python train.py --n_head=5 --d_mlp=640 --vocab_size=8192 --norm="rmsnorm" --norm_eps=1e-05 --positions="rope" --rope_base=286000.0 --attn_scale=0.125 --init_std_qkv=0.0178 --weight_decay=0.11 --schedule="wsd" --decay_fraction=0.74 --seq_len=1024 --steps=4959
Each number is 128 + 32 x the weight over its row's rms, rounded and kept within 0 to 255. Layers, rows and columns count from 0. Numbers have three digits each. The size before them is the row's rms in percent of the matrix's.

# layer 4 attention output (transposed), 320x320, rms 0.0442, rows 9-23,73-87,137-151,201-215,265-278, columns 160-319
105:106129100115128113143151156095147081120091162138134120144070162091144150133107135156136066112070098170133128125097138143124140131077097118062165157141104140175119182155071117159117143132138130227156137119124133094124151108098093096102069113054098192137084164122145110203160160107074075119117170133124193090107113077140133131141037166141145151102111110107144112154160122121119149130083126119130155139115091137085122128091097132177106142167159127059153098129124121159090125163137103
113:140146145132112137126108125117101124113165170186191137115070101159172121160177148113118131176101110074135147178069109188157133171171205106166107117165140096150155160071108127142124094172146183169093122157129155122124142176212154140177092116178092136118164119131168126157089106189090149090183125131112177139177089146111112149126191118086104108065102148077130167180169105127132091162068099139118073109165106167203140187171105163085139106149128181113121108147106156161147128158157093
089:149128181165156086109104131133042135163130153142157080163134152171143167112103149129135175083155077101152103109052113155130147171120113123115142145131113165129124085097129155188097177172081123092167103100113129135128114096148097116126135118107144173162183170126101137102076128095175103074057158132116158100107123140156151107114152130131132145123114104193132097165207128127103124143156141168123053110156181132139135150097051154130142082151117097108121126131153123143079126088112134
093:121129134083130131121081130142186142128090105096091140145198108126158140094022089111109166143147104137153161156175169058121122147126129126119104149138075134090136163149163141083157185147108121108051105135099115132164145094136152190142109114163137132156114128173132107160134167118154044122164145150133054128125124163134129128104082092153094149100136119166159138118097161082108119086111133148157087095067128085091117174099163100120134153150097154099103095118139110103107103103125074
106:084129120113115073083174147171102146149145138097088099172075148146134084085112116147128109123176181121143099108163152082152180121104094118058154138092118176178114105119114102138097095056192158107139142062185174129124097120158082091039081136114148089153133121180140191095169098095162118107142156115145083137114180116124122137155145129135111170140145130128134134072129127166079128142097094140120163178157183142115117061098104127141089084109106145098152155128131188118143149102075141
104:101143120122037079148141127177116070118151123139104094171115082109090119149187110160091115154141114146122073074119110113113128099110093099053122086113128127149186103079120101109120094100115155158114147179189134128156152169178167123130143166073127131121113129095090140135177119130109127097177137087085094090099127134167157187130025136099095138163140125100100129133106146128167137126082127110137121124128118105081203072153135078105095144131093129103209158092062135133138124150123112
109:064154075161037084157167141189094119074133178125131089105162138097087101104153106119165126138142147135169105152096124132146180077104108069087112100102103165196163143128070143163088180103108110154110117132081154125182133125188132106127150114074187112121064126143140134112078125121137117049142092093107131119096110122085168155116125061146113111148159130121170122104134137154119119135160132174159107075092150124072112117150112107066186122130091127131189139151122098137112112117126099
099:133082150168141135151173143097134114119103106201115090064096201152150147129154119160133104144174163185111148212119139176145192093175174106088193077153098091165154125129071092111135124081143166062100138160135164103107107134076186140170067158105140131173185133148157158148135179123149094134187142136135161150128124155144127097164190152161133131103131170205044153103119120115134156149101101082148101170079130133110174150103135113116087092135109173183119112148118142092149126112094118
104:141143093190157132171168109089078138156098116119090070106151134137141103092132128135154116046156129158148121117151103129122170124127104118147093091141139131160093148143124106109076119123096108059112037090124126093148154098085146067144129118104157100138117120142044170045153140090160069135106128126157138136123110127138135120168143149173164101158148144157121142124129173097132113124219113076132154134079164139074078099146161129229141073108114100194127130134166155148112124182127129
114:079123121166137082096140095197090172127099163090120104159123110115115135109071150100152142120154157095117081092125113143157144128140134140079146180150168171152111186138104148167095025119148137118124124099134177153147131064164103058058094044124131136121135160108158151158094169089115147087112127137150113181090167139063117112137150127167166160156124136135170129122140108130071127127094157139141150131115189129139102102119137160114126088104132137101094179136190166089114111100087099
095:158097100162150119150127084127129156150099152189145155202150137149140163162070133106181139128106170100104102123075127135105078140074133134156088173133131114056144109141125175189115144170073146083139159148110126103116108125133110134155133197164076181119147139144163118189052156133103138153091149185137168148163101098142156056082144118132161137105127103165115120161155088092066119118122165143133106129137104160163139185085055144088162119107145197082166143222143127162074138156116130
110:093122146074099119116184119116139112083095164137095141054134112158101119064132116183159074171113177155112105070152150105167104111127111119040099129088177123112139107188131089111152169095144106148106122146142176152151138163140123150126083203124104156149100130143147146178128097085084127133125112121112146110163184104127113178133166145141088138137139116139124111098111183092116145144135103150137134087117119138072121113094154050135153174112053142157142108117101101094118156200068083
100:094165153167136127092074190171109087085123134141096111093072121122130153185078153111116173084125120197127157107129109108142102153147099128163094092096150119108107140058145169153091057141148148128143112134126134075085141105136175117130156105104120144089147173125109063124140157119189179084173086140137115128102163122168128137113116146173121122134116115154180097146121209125124098094100138099131146175073175154160154048186152106141056124093106080093126112132151102146095155085141195
089:146137137186163105124116087160067126193141164092121090156144117096109172172089181115115146112145064099123090110079094113124084170099119158144123183150150143139121145090124167175117021135125143116188076093144094173140138118158101085133198044121120177080194141112134148101075174131112124061097138146134143157126134155160118095084078151118184168110110118108164154153164043147081140113132138128110119155175173098152148161105110160083170141151176113070135143121139127127097097138101151
103:127183121121108130160229120138139141113118159146113121152072147123130086059174117139107128152105169108146138176157099168056124086136127110104148128121142080083093121098071174103132104119102213105106111107156144216132124107112173138152092154120106136184164103121159129187126134124148078155159148115139089196132107136163124087176121201130124130133188119147125107141131101108160134089120180103127098130162117083083114082166146124090082150061098090161117120150108159123117120130133148
097:138107162122093092117186139113201076118093205157060192126148127138115079170136112162134129125096108143098177110174148149197110184163135081114124137126105093089129151157177106149213102125112085197115116080140162150185145110100127138121084133129120137151129197099150132148131121144104124143139131165140145096133145085087119164133139152082124121131122129123169113119098128095154140107159086123189129124113144123109122113131125127094088096204131124109122140110164120154125097157145100
093:107157190107087118122099125110135208103077146159148138085051151131089137104188152182180168079142100164103171163110072163216158113125168118139093105075095142145111131076123125087077117169111128110101111139148186136160137147149133093124145172140119123128096102114136164170116146105151135074134080136091115144113107098146087102170113127171148127109143207133112113178111147146139155167128075141071083187171157120145103099167141118135162123075182137055117123114114165110099139070139087
090:076112175089074069143110179127116124113161129066136130127142149146166147123076108132116115086143108121137117109115129102086133149131076093147119169129118144132140143111072141129093155155048193067150098102208155128168112058170111116098114115066154140122147135114094105134117093142182140108046144171149138083089077118122103150148126088119128153137128100128222100119118113118081132138160216134170094113123138109163093135123089150135166065123120101149102151159133100151092124088138114
117:096148103133134167100147149100119136114085145151133126061155130116129096098104145079105110171145108111133123097082123107115147130105117114140149088090109168121109149169105174137113142108156122154099087156160144161120191100183123064113157134123110126133136121102125134147104061097127104095164142163093078170154157117145162076139138156104110131094121165102116174137147078166093129154092145149112109160161158094143095175118127201111108042126192106107119099151114168095095168117156146
123:145108155142118077103146125147121108146171083104081169176179115173140122165100117111118116160118124104131161158167190118157109126210096162150156209155115133139139127120150138148203106139123147142154134130111112138141066157083158154106132110123149079108131142152107153123154123206141161143083138106192151076155137143079104181123100106168113161154102071141155092090110130093131120111103147127166145083092147122104131133095104103105151090133107184116171150158187098155163080151127112
086:176144184119193089165098134151161136135100102155116066124152074155186147129135092137117167109082042158143148141157146092132115119122092117135156116125140093121157069068101133109179156145113155150110177144133094109124133121070161127147142078076134141167124157112126095123113130160115139151121119098095120153095119117164177155136085129153142115175146152202129097100081201091199125111139079085161141138084096160106188108145078097117142133096080082085204129083128168132124104165114096
098:119158100180156113160155174182138107163131097131142129110131118103136132140144098100127172151159121173149079152119101188107173114166097093134087089115129071192104098162131112161140134112127135178097106127059142080128127126167172092140121099051178128135060143084100148072114112132170119087097121124087152111153083141099173155181099091084170147119108110104082085132111127089139078089156137138094116111133122123077148142142144177097133174083144156163186134113168131154145041070125159
091:132133142136154138163103081143136131132135091140133135169144183092146101097111084161171136129068103154187159110129126106161093145202132109063157099148153043118161092102130069103165194143121110080148092156106138115099092123046149102123129112112132122143077127129134104167102149138169113137112140165148147108110065078111103148106133159101116183132147139182095103116111183110185149157120072095114100113127142146143136113093123147162150103131162167091180108122135107080174105165143087
102:178154094136180199139138151154132128150139103127121167151149093057137126161147139125095121138141136121131095176139158133137137126147122145082067165127136087123137134120118133135161141105158148112158142106111129058058058116096139142114112092155101119140056108098115146066168134121132109188093146128114159108105125137096107163175111135106112127128145088123109080125163142114115133075203112092073094101104126153105135098124167107137145170069094122161171148078102107190143050184107135
111:099087141131116062066189118104107147150155129105114169099175140174126138176089107125136089151096160113106082158145168168139092077198083159137141175158130161115115174120097142144137068143162138143104123125123109140156066101153103133106127082184144128090129115126127150127138131187136182168078113150167137079158136149066112147096172098156151133150064069134173095119125093070115105118102183121159141127083127177125093161147128065128136057121141143164037132139198136132136091074110106
080:105153109135084103108124106146096090123150172153156131162098151140113101109130139107128180123140169112104151132082099113109133079082094133124120131165157114095134100140173147190101057159124125085104174203173095157123122168174121118120131225109103157145132106158154093198141146132113147183139141156154099122128135124163172085081156115139083128096102135147182131133193099116111125092083146191164142149148130135104085105129109100121141096157165151095093087144109093124117128130135142
091:130161126141135139112169109139099139121037168164102117182145107141134143094125164166157097127074142128172097173148125134123112104109131136033046148140155108121123098142154095189188119121140111107188181113143172104141148194091104156120144149170109150166133095153102168115168104140086146184092144144107173172096173094186099155163202161174113094107159115172097124149138135140093161125098089182131142104121142166083096165146137041116117165185126159116122126172107160111159113201075097
121:112118113111113062142079169141174170145173112104107137133166130157088104171114146129157135138134136126148148118148103134136111147150093147162116193178117185185166149120149114147135136151092113180124101133113084112147095095112157155202155107154166130067129091145129125086118142224152140150122077158107098084123110113141121163079107063168172094129109153164104121131128167061138108102153121141171159155069119136111147144133131115121130139123113135091100117151167119118158146094109155
081:120085123106102053100139124108155098131182110104128150098165100152098139175122172108156131115122120111127123080145097107094110140174066126153183182140124177123120126124114132116141096139073196138106139140171059174116097100187109115153120070114180121061184124115138115125109154177147167143072055141185100057112124189090091146102098110138086158156093110127215114153150094127088100082094115145157129166114131117151129186093056119133157115118116143127121144124158092191152107097144103
099:111149165167156134141191098104094170135129157111156140180133129143113065170145113121168140151134115120153156150111147138149089092170139176107066137133123091111094126087160156142094057211201145076144171133140081136115122138055129117094142155098190137107160108096144129171205116146132141109093151140161201105149154093126143155129156127180140114086150091140119098148153132143153116145102116120117087111135093103099105092117100124126119103109177097153153101137124130116104130095160084
106:152137097116143108164122164104164126102067158147110154093177158108151128169118156138132115162139034117127077134140147112159133205114157118131085171186097123123176157088170109087151123152090120131087095177100099101170138073132142123163119149143110135071144130148123118202172124153113118148113138113116203087130113101192129102133090132192127115121155111094109111146149148150131056038126114195155145169121134166142134115143106159109135108255145122082155120141139137169095145114101142
098:135120167169116153100050088125133124099108087145142147136084105106117167134152175150123120097160094103162150118124078112190123132140160145154128120118122132138157153114167161080111138190112147094154107164128216165115088133236113116213166093167086154046125172135128123129090140162119136099158100152119067168119115109160090173147167110163135161116179191119127117199146108145095163088109162144150105075133097138123110114154155154079143121045125204106127123119136093150143103101143084
090:078126131162121104128118125100115089109095084165128116119155155119140153165112148125183143077149068109184145081062093108122147138147074140149169170135107092148123106111126160135139172166082154161149150108169135114131086072211120161110131182081140133080119144111062176150177118143141141089063127135116196123060119126132078113126087100100101165088140127189184101116126159108100140144100228142142147111134125111170133144169067166140096122137085113119108150137127108157105121052138139
105:149095131091127155107140152101146120124115156123100174104149111134166092187041167101084093156115142111140160148191157096098159167101102105142150188120108157105133096184132103142121165130136097110118104143174127140088111169145110144017193113159186140150124159151085116131117132132173094117153063117086127105129102150104129114110121140111082164152114104141174163118095130162123131080183124194124165076156088129113165129041145120081130127093061093091101134141123140067077103117150107
098:117126169108090114129089148183120142186161165102126123184135140149138081143131102119135148176133068118140202141199217127139160167177079139109166145133143155157164088135085139115197093131149098139142123040184135101160061125113118105059124120151130085187139128158150142152149133180167076117114088079087144101155154118118147188128092117196093125138106105106115125100147117158119082083126139135158141090125141144147133139088114139151182073150093189107128132104167181148141107116149164
088:132101168092128117188130118117101134134083160140159112151143115157176151154144108148096138160076083124150115145103082108159128037074094143054093115110152149098156102095053150221146093121110084126158159114102110140112151117093173125153164133111041114069113155082160111108103074109111170130113169101064127166091125080190114177083078078156147100091150155079076141147157181108155132086117116149118141133093136129126130115152087112109146079174122050100133141102131125122154098115123089
100:075123090120120121113139149125098096147168166135151125056132101157186104141151122097093132196129117173192148136109068150125131064132120085161050133107153141153167134169153116184119145111114155181066129147096090102167121101126178090147147135084129052151110121102156117120162106105160137139158208070096125100158101153119119153180096095137143123179053120059098151134181121117149078115171115167064125098124132100100120087157137149089132111102130070148183200121150090178144105121177133
096:108137153120116120167188143141124151151094156138139091102123208027139089139101114087115143154127165224120105174108139181105130104126162154142124132077074152083136143142096057144096089124056138088105144127112189118104168110101189078103113091146174137179139059145122152113096116121155100128136141179123149153136157101125104148134202159105099134086117186133121155104108071138175112138128115121127117149104190131095125151126128157206138102133159190138137114173126118073160140185134096
096:131171113129150162090108134127105153132122131141136130083133117116134130118190115118148163148131145171130103138082117114095112110147113146123117094086147106180147136116092122133138130107140121106084090057111103089126178074100163138116115112144135149141058112124131143034187094117150132156099155078130140147131143118165120143135098134097140075143141152133087135136161120117095105175163097076091081148138184109120138137172102116221153085109130097130166131140143154164149136171079094
099:112141112185091108123139125106115143122130109144139075084151146102136165125107140127113075108108130132104131134103170103143101075150100146126140112130151150078125178074078194097158068111126146165073160113156072112102056114102160139119112010125131096111113123070069164173173196105150130112122078108151125102135083152084109159120079088161112155184100093143145115095137125123147047084108161116153127141075091177163174131146149115095140116123169151163112140076191111118092102108143147
103:130126086104113143168126135093155095161105112176116089158147140078134134123078162157143164106109125093058148099097102113135097116141165113136145186108073127075122160130149178110138104180094142123119162222143124107074140082177079155153148151142113154117141107074114141170157200115139102142165136146133120171151093177156125075119159131135140150083156078159182128128131092157092148106086164137139157134103097117132153125105114115132102105128117112142136148162113055093051105168148156
093:126114106033117152111150156115111131157056138184110153130094102146103129116176104155139086161076114188122102083171105122155120087074145144110042205124112117162126106125164078160191115133175122108159157137093172136132125152146065108100151152098128124176122108106133152194190108143126153143080179098106162168096180112156071148134162126115086112098104095148141115111150200135110146127118092171107141081122152065094113115108113096150112142139120105131112125167082105076126112159044051
114:101072158141156136161141150138151162146103067124072096142147179115055101120144198134166212139113101107113164120098088135160114131193125174149112103142136097172103101096148163152082091200123221165126076102129082125154092054181135142113151083112137111123086118125141112127113156179135115105131074163113096127112125134148098128105133031146150157105143128142134061106127161126158095095161174141145185169100114124096105088135144179103138164117130135119162176147121112123139152082142128
094:123082134164151101185133089115143144119119120141127110150186148094109143177134182119133167058131078077120127100076121092127135160164086112126190153157116125110104110133144152113148131188045169165170101163148077145120088140213107121151177080117139125069164110094112210156163187165116122105092087148124145115079102142117083103072037056137097209104132109148152088112109135140139112110110137104136166121162100088154141126115080144107151141099104193112161162107136108183123098106195205
109:150112155183096121130169189174102113133097155144118134124079177134140040117107103145062180107146145107079133130132129167136109144117164135085099125116096103104121145091074139134127118203137224073102164133147136156112144135079118124105121116140161192215170082127157065125081133132126145122159124167075162146135138144105123168170178136107114113100167123156140134135126141167115142112168130110102146113199116137105148118072069148129082109083173170194081116159052119076098137156141128
120:133099190141104156126142108099151137094172161109139130134127159154119154165177133159115148093164084135126115094131153112158146190110142164140114153118182070080159085136126112073077116112151078108117110126104188142166146057123148145146045121138143163156135158089128140162059115128120098120122137105119153083147149134143110114109088216144084061130143156113083114108159120088167088101136113099098131125130103048129143119142177115143141109197105121100145093135140118170163160098106040
119:102168142144071177114107120119132234133125160183154149145117158147137161106108124214121159109087089131130142155127131161176118149134126131139116172061105126171106099123126135145077080163103067095129133138148138146136131134154131156165168116145102105148110078140104175112099176098129177078182129088087137173148122143169080126127169111178103135074134125211146128128114135122120138182157065144112111144163133099106113105110078072132153061116124138118167131154135182134113101154153136
091:128143144139100155131097155150141065147140113124141176131103131149133125149165155156096127079143100120160161090077125142092118165184108162128141166097079091145127124107126102139115167168103165150180163113129109097088149126119148139056159104120093160105088103066082119094169083133113145147077162144129196097037069148155134146145104116146089171101136129148187122177114145103106131096108189164124129131141108122141133108143066194160159124138144161129155118168104096127116086095120153
106:132135107122128181095158134124137121105126128092186155117226086122159116142078090112153100185169143096139121130157172097183123061158068154143081162162125227155117163144129147179142053081184126089155109098169115121104094096116130099083183103174144114121157128115077169105144131128083168157158139141105124069139167130089162116126131126179100160168155123104118123084095113134085127082105127158119116107108166120108099055119141141132089050095152103108100117092197202119134074113107189
074:097096170068140109122143103106160074118131135089135170159125092152143076127171127128063129137121183145079209151120121135153127128191123122111200103140127120118136122203179126141183132164121132135120113069122123162140105138107130121069080157115119100156111111142152107173129050121112084156114182153204121129141194104117079105117079123091165127124136089088194190127148124131156134103081177116117089092075105094089084155076121093092170108146150111145150147166097143135120126141118085
110:163104190125123102131132124098163157114113145087111057151069137179169116122121143152092131143065153174136140154102116115134132112112169115099160112075075086135174120070072131152148125170097156085119163134121091082202112135140128143169120163104064107138159137108161110150066122126177102087141080127157122164151126098175061112162114121068150095053158145132134166137160184089155076160154084097108103080103101127113134162138098075108141154152116116075133164150144113098126131143176089
126:122130144122093114079080151142193089117153110055089157113107061172192121138114122061106084134156156150134175103111075133145125105117123095104078164174132101123139140124149124181152136144071085141105150195144171089151121138138129120116107107098122125169113137111155170130122057119172130123118111166124141100154088179119129126137088144086142101110054093117133129144126121079131135128126170152075149058123109077144123185169209189131128126120137112112115157137110090136158126091111156
122:107163171131127114196169091157136144150120122115121076139172149081114113135070133128133087201144098082107076128080140110091172120139190131122110102107179128101140160146122095135091096139149098034129086135153179135142158087095091096174133096139146114125101077133149135099146137125185095160147148209094117158032085130140127124134155143136153164114158171119146124120097150112149122134060156121105093135149141101131165108037189069142073075117115145086167079121154108095138120147132052
102:144152137140169118161118168115171071138093124137077114153103086140121112083144115081110134132177164097128058139156073106152178141089117140148157150161162126103188158146128131155124170136103165132104125091147146124067115125135159090096115067156104164127095186142149125078185114114158104145079073156127111120046160087136136096188152153090178116157140119051198149141154106125108188070150143135165083068120175102141134139118129133116158092041091113109124140112115138170142157168081113
087:151115145128122111118122056099100066063116158155152186095159166147159184127187109104133053152120144085077081082085106133142099128176103148102126142155139088037114161167094128131159128156161182106088109137152162167149099165113075107099131095101184121161153123124062160219161138141111190167122166098125115099130160137106083124091166161164125172126159092153125114156153115156115098087084127120134145059075113131126070159103177123129176104150165147132099068112123165085133113117116077
113:162151091090094144140124117115114083157166132150216148095115135102142099110069119150165161112126111101128201069153136177154131112153086134119143141127097130106126136070090119122115124122120136177075109148131121104124150112153127156138101051115102107160106096139116145119158187172126151175128154112094098209196119124104214189052103147152093101094094130149114120114133122154140099154068110167135120231101063165182104101103092188131088106174137078093119136117163113104090094136136115
117:113062109120164116070179119097081113130038135145153112184124054098185108136120139144136133132150167110126130161134132101151159052058157153085092120086134107226092157159147162153172111163158114120173131155097156136132161151148055168173112091144159136117113132158116131190139098153175159103110091197156137163162172182153095116097114099103139084156117091159164141126126150127140125105061157096120157109101138095088114095137111097134072160144143186104102172126144159100117127089123080
108:154167083166135097147142113181109159137112106141112082153137138103018126135095164136172109151143102114148104134155106175097128147106119123137108127134068124120123157077159129168061125109115186190148106109131095093168140099089109139166134120131183140183161125133131131152111178146130094118174103155098045205087113149157112166165140037167148137145120104168127143108190170106081088085125079142149110156153154093092192064059139139135092119087132104114143139096127160065114096161147163
088:172139144176127122097109075108147052131187120139145146116139149150067168130141161104099097116140131128142123077075067120109122201197147193121159106140136108080122070113155118152124144134101223128152132129104092149133151124148133096079150073122170155119155095107101154153126129097133148179096132074148098083089114167133104135111088129129094158124127110126176119158158140128104098072150110124128141136126134126138152103116120159127146130090107176116154134078121130146151102134163104
110:129129165152116148135206125089129122096109168137118127198144117133118114069077099113106185123159159106098076123128142120138140097159190187135110105144100113120127136072074155204131145140120153060114093136213153173129139113108155117153114154160180117097120141146106123108105109162081124117117148111141208104160112146109152137194155174126127117118127091136148086113119132120093158133099202136173111107136136106117162139115110153133056146117097161156149170103147112096138181131099061
078:085173091140192099138176130077142115132088165175142109084090157112103140148113217169146075140170141108122126146115083123167098107120117129129117077097108098124107182160115124177128183166080069120141157178101164102148180147089076073128114087122132068122093124111154110116126170177102170157081189144154156155121139104205118064174135170167100172113192162094159148126128118050110091137141073123072095177104154185054179112135087191108170116108158136103157129148094133133086107156122145
074:163157101097132184121145135148096080101196090144175152113099081145117114063113100164136076124151099096149153186075175123135133169167132142240141122135107072124157174145097169082136149143158166115166138142091177098101113151188140089154171181136119114083178159109143101156095079162105152125076146130096111140120126156096097143064152109100094104092145121159117130145160150126157087118108134084160121107157165151135123136196161181110175143093103087118135142104129090123095187092169090
077:118183171135181119141155192099095139120139100128115122041127071155154179053093113153159127105163141095120081105082093109120090114097099080126118146145118143129137119108100145166111202133048110106142101100123160113164115108160127157177135105115152163157172197142065128110104139110174127090073128159119143100098150100130144098139133110116098163114135133191135127127132162110118096164147147122126072100117157141151127144150108127128126127085179105160116093153116099161052188079088148
094:134142134102066144115176134161128087139154156121114151117126159148087133135067147098108098117135133105190169147140201113094135128094087157069121181168099130047159149198109124096116126172118122110107165179157127132145127131103172072112168103136160143140135128152170131099105082121164127154063145124196115126151104099091146143135121104137108103132086104146137113104118154086152112122155114165162175145131130083159163116112141136099152108162078106097133121139100146095122143107133056
063:086122092157138068130111117173125184151081157102086078193145132154137150186144127102111178112155145144166064148140128093129186124134148096098144103159141161170123104069131088200121102022132132168084137074161116144127138094118094110103060154128128123130130130123103172154124134104124082135160100121145097166133178137146153148134105111148105175120099122136145123134115109163125160104106114152125169123124116131086163063077139095136073099168134187064114129142165162150126130192063161
098:107132161076075036096107073146127118145080127134121153177189103122090096146148086138081149138145069123111119098179137079052131111103108141111116107112075112133145079103120087147149106110129155166081176140158080210162166157150140132084099128074136096134072111122174150141167116138115148143125124089073114122152119098122158168129118143159077156155152099130145125133076086118104165087131096180166170136150102071112169147101125069058104076189094108151150140122091121170151120148110141
087:099132119095115095187136118156146092114078179122146107093089093141131073068137125078150114159077102146172191180127130172115201131152117121091156117174161174114130139198156142087108161121160131150106157188125168161132148122172087108141148120117122076172109135073119077150117099151146111147118090150120081131198106083077135106110139079132154060145165106180180137099136149099160121089081104170137169103160133092108155136130108147107167092166090146140125142176129068131131126117139079
108:153102153099230182157177147083126156143137119230118115097073173157157176086104145130112145104125130157077112112103150144147135141124177128109151138103121101103110144132091087163136208158105165124147142125064192137106102161172097100136147096121050122176182071092154131114121156110169099147143188141084150133073123099105060087077195091169111127121139156171114142157138115126152142189131091080112151085105120178104074135120106190095107149127128123154146099147074117155174156193126155
090:169104164172148161108105115101124072136031132164081142070128163124168176130142168115167105125100138185096131081136056130147137110124128129074124173127126129121170101150152107149183053138183134056151126083156132152109093103061114124146158145165151127141172138112128189124152109113168148138085165145194134132139129126139110083174174189163145103121143134113088140131159160098140141165152104131062124158118120129143135091135122100179129096165149084134125150124145171107133095142096138
071:092152125212181122145158107140087216158107180151113082089135164122151155134106217095133138099149165137140051093104059136151086101152125130134165135145220136155088167081106149208093111088082083146106156126106176080124129080143101078129099080127083105124115127072093116149074178127160118126128090138122139170102112133092150107122097115110140167124099137119151159127103081124111093099105103064098133102110099179089142090133124164164154140103144161106117173138142154108097144128094086
091:175191153189168166126105148125093176149175131130111072075094136112164122143130164166222163100107179090124092171083092136179120113155174093183102151134172097095117117130138158173127186122078093137182156117054077047128131085136092088082119122109096166098143150131108135126094176086133145116135124143168165075088133113099121086128131089172180137135114149114116139142119087134120133206152164071116124084147138158135135129142095150136180135063144186103122149120136162130069149140147104
100:117175154087116104109157116130123128131105170159098144112153165150064165161155093147161135124128104157115101158134123127105121091136153156090123117095158138125124087124126102171153177142130171157097177114099086189166156193142140106115108133124125118176091066107178140111157150093128113152149153100102112081131132137125159124141148120187066142146142119135145117108109085077132161098128101146139141125090107078136132139099167060001150150180097113179133084158076117150148170210061161
079:062172121139152134133105180137109103076107160111181094130157056147164076083160134129095114120147164116166081142095166154188206159145137126153178101157152095135162208150134152128131095097120110165107129158155210085099113107150176147130102111080131155114098187099087104138118104120167124146089048119113143160144071061121085078106155146117150127140160172156196105192140089120109115137145091105169108109123161154148165124141092195146136105159132117075122112187167121131158175115124101
078:093154117181159100133159121116102205160128170091134109107188128098197136117110184113099164115134138146147063059123104128153074111114118097120135147143166120171110146061105159187133085059063064144124113123145116064147120100149096142132119095138101143068154162122122159132080169159102126117086136150114165168134101106170177103141067180096140188103097155097129164114093082162090112099122113117069172114137109167108162147137119145174145121092213180114134128127110127126094109128112143
# layer 4 attention value, 64x320, rms 0.041, rows 10-23, columns 160-319
100:100129173174177190179112157108114129143128119168110135150086088151126191147086130182114092047109096189123165129134187121072136172082112176083133099145155187149115138168125108074125087190086150157137166124182131161114117089148112133109139114122147200102082168095095127155139164134163115120109137127088136073175199093178096148214153156172159131199080210131097123163151132126119171119126116097126178071146178141091117056147154115109130125083137153118142120107145105130095136149181076
094:079184137085142161161124188135172132099107119130137148112165093096123101141150132098126108098130141175186166100128121164129108220125142134070095154127109098142139163097108127171134096161094088158165185146212155074092129083136179136093176148100111138151139104113171107151244123139189105128157108120127140156092084098095051149169160165121101098171169088160136121086109184155086107115146164111136116151183125149124149080094104132103102103113135130134106128187083122118083067110126095
104:105211146137154137134132130060122093096132141140150174094106094123109116129117156105140109117104125085105073117112096120102107131115097144090059160139112154097150054087192087137138104098153140132173120158101143125091111173121102121087182158155137057102151154121112144130138081070141187160089128114111104081150098081127114136115166107152093119138083121184069131159138108179108126081139095147095129140194150096145103061075122134094126085130142104132119076166091180084147129132114140
107:127124110117091137123090159122153102132123145154132131166094176131122140141089099117122116166116097117118163090174147142158114164116078103189135059134091095119143113152121105099122112073098121113159099106133118140091123140131161135150141143101133062102092122168088110131166220216090174062132088139129115056176115118099169117081081124145099105128066073063151104149082151158146030115091147173163146113152121102105159178086131192118151122075068150068127141103169190160173120132127159
096:113075163131149078100125181120151116139080161081106157131149108175142163127136113134096136080132138159108124094138201102147109081150123141093140124107124154119133125090130138150161142157113131174111079115174127113125162106148194159149120072115068143127040155135129114123105206183148086143160051138100087107135190101147077177110085130138185081094144158048126145107090130044135120122171079133136132146136108102143147136102088107106099078175117144117145186175140111197142113165153166
099:057172128143133132127114168081140150095188163101072148084066104160144134116185140127109054089140156137128134130112089086137088106124185138092114061106063144153122096192124134168136179070100105174104128142116113136084161154113192088110144143115057112120090141158093154075125163104134108088091116115090137105119119073151118166169112101118166151174107121141147103129117175105153117151115155107137142118144173062155112185126114110125164140114082174112209137114150104178163125121110177
101:165211153149138074146129137142121133139148186138141112123162129111144109130087131190149131117158116165118121119128116082148127139155099131200119147102101080098143161096125049098101152157118109156183106119116142099135161141147169118121147101103126133151204143174100142168135049147116140114092174102154145064107122126163122106108106127157109148111146151073121161122196106121141116150105124060139087187127186111132110078096154129174084068124146158136163128213108131098162148149155132
104:141219121176083138077125115101122128103148131163153135079217163060187071118183147124178156152103077116166122196149059082133088120169115129174106174099119102142175092126141185185149182134120119091139145066100104140075127070087153124175181097101147146172100098107156165077131193155144119135100157121141117134076120123138153103110110171158157144116124166112118102133159063153149087118143108112105115120123138144145149164148072162162156151128122145102123168124171106221214085137103138
102:104101120193086095122181119063207121187123147187114149142053172151107132166189141111092090142083144132145104171158112111102094126084098121140190080161156145094110148116130132123101185169169107161076139115109137125035140119099154143127097096133155087098131149156079106093181157113157126093131137106142078121195084103131117057063080140133109095125135106149107097090118145078152076165089155072141106134083128115109108198125124135136165121143119197149096088163123114115106134098144175
091:101143065139125145143152220100132125137129105166135086124126118120096094163138136158102125159084145113117112122124153136134139112178138062104174131133099108107092127143222125144116132107092124156125093149127132062079192100112129152146134066122128142182118127067128083144158124077135074165122122149126137145127145119121138134087137150138127106125126111127151125158148188158098121162107118128116158061127125147122092096135134113148070145089182132195128121098098107085047129112194126
099:129149108100161159085092176127172111178104110185128191078115091133108136164168136093140119167184122152150109090117124113199108067071140100138155099064085104177178107103144100095146106132116068121161099127130109111125194176172096134148111122137158075205032137127085162156187096172153173094110158093088148122119171150135111147143094045110135137122166120107138089131085180134090154136093142158104126125139137101126088071144110140145074167185119128133133180128078112098170148137150127
111:096109145121095112132124163124195111126049077146093129133169158177040076154134150169055144100115118181125108097124143157149144089083135153150156108176094132093109135158103156115089174130164121158128081135134108183106154145134117134102119149113118098165141105114183129123085151136123090194122108138130096164151190147142170101119102052135161110168129092102204102131147167119097102110148133065132133106075099095156145116114162189176172131114091137144112194113120112116068150158181128
091:106063177131133141161176086079137090163144115165105149164141097129113138131148139154133171091095176151173112068127080159116141186182087107130128138093162111142067151144161102116101231156151136133112144147155130171108118115126106139088117086117137163128183133128152122155146077129168027157180138159162100133122059114172093095147115160156128102187151091150112144069105157115103127082098089041153108121086093123089160155111160115130157113076081162070091121115174143140127076151143159
101:155154147205161125101150104145083154187138103167168092114077080127087083128135123131085231108150124121160112140092154114156113147160141128142191168113128128144119094113162131207138118192107092099172140125167119105133117102132098165141180091132167132115181085095135140119094091198102173127091165112081122128119092093179169204134120100133125156121101105129151057112124107118133086119116156117141148140135058101147178104160123083131055124103139160132148153141134160172125161104184101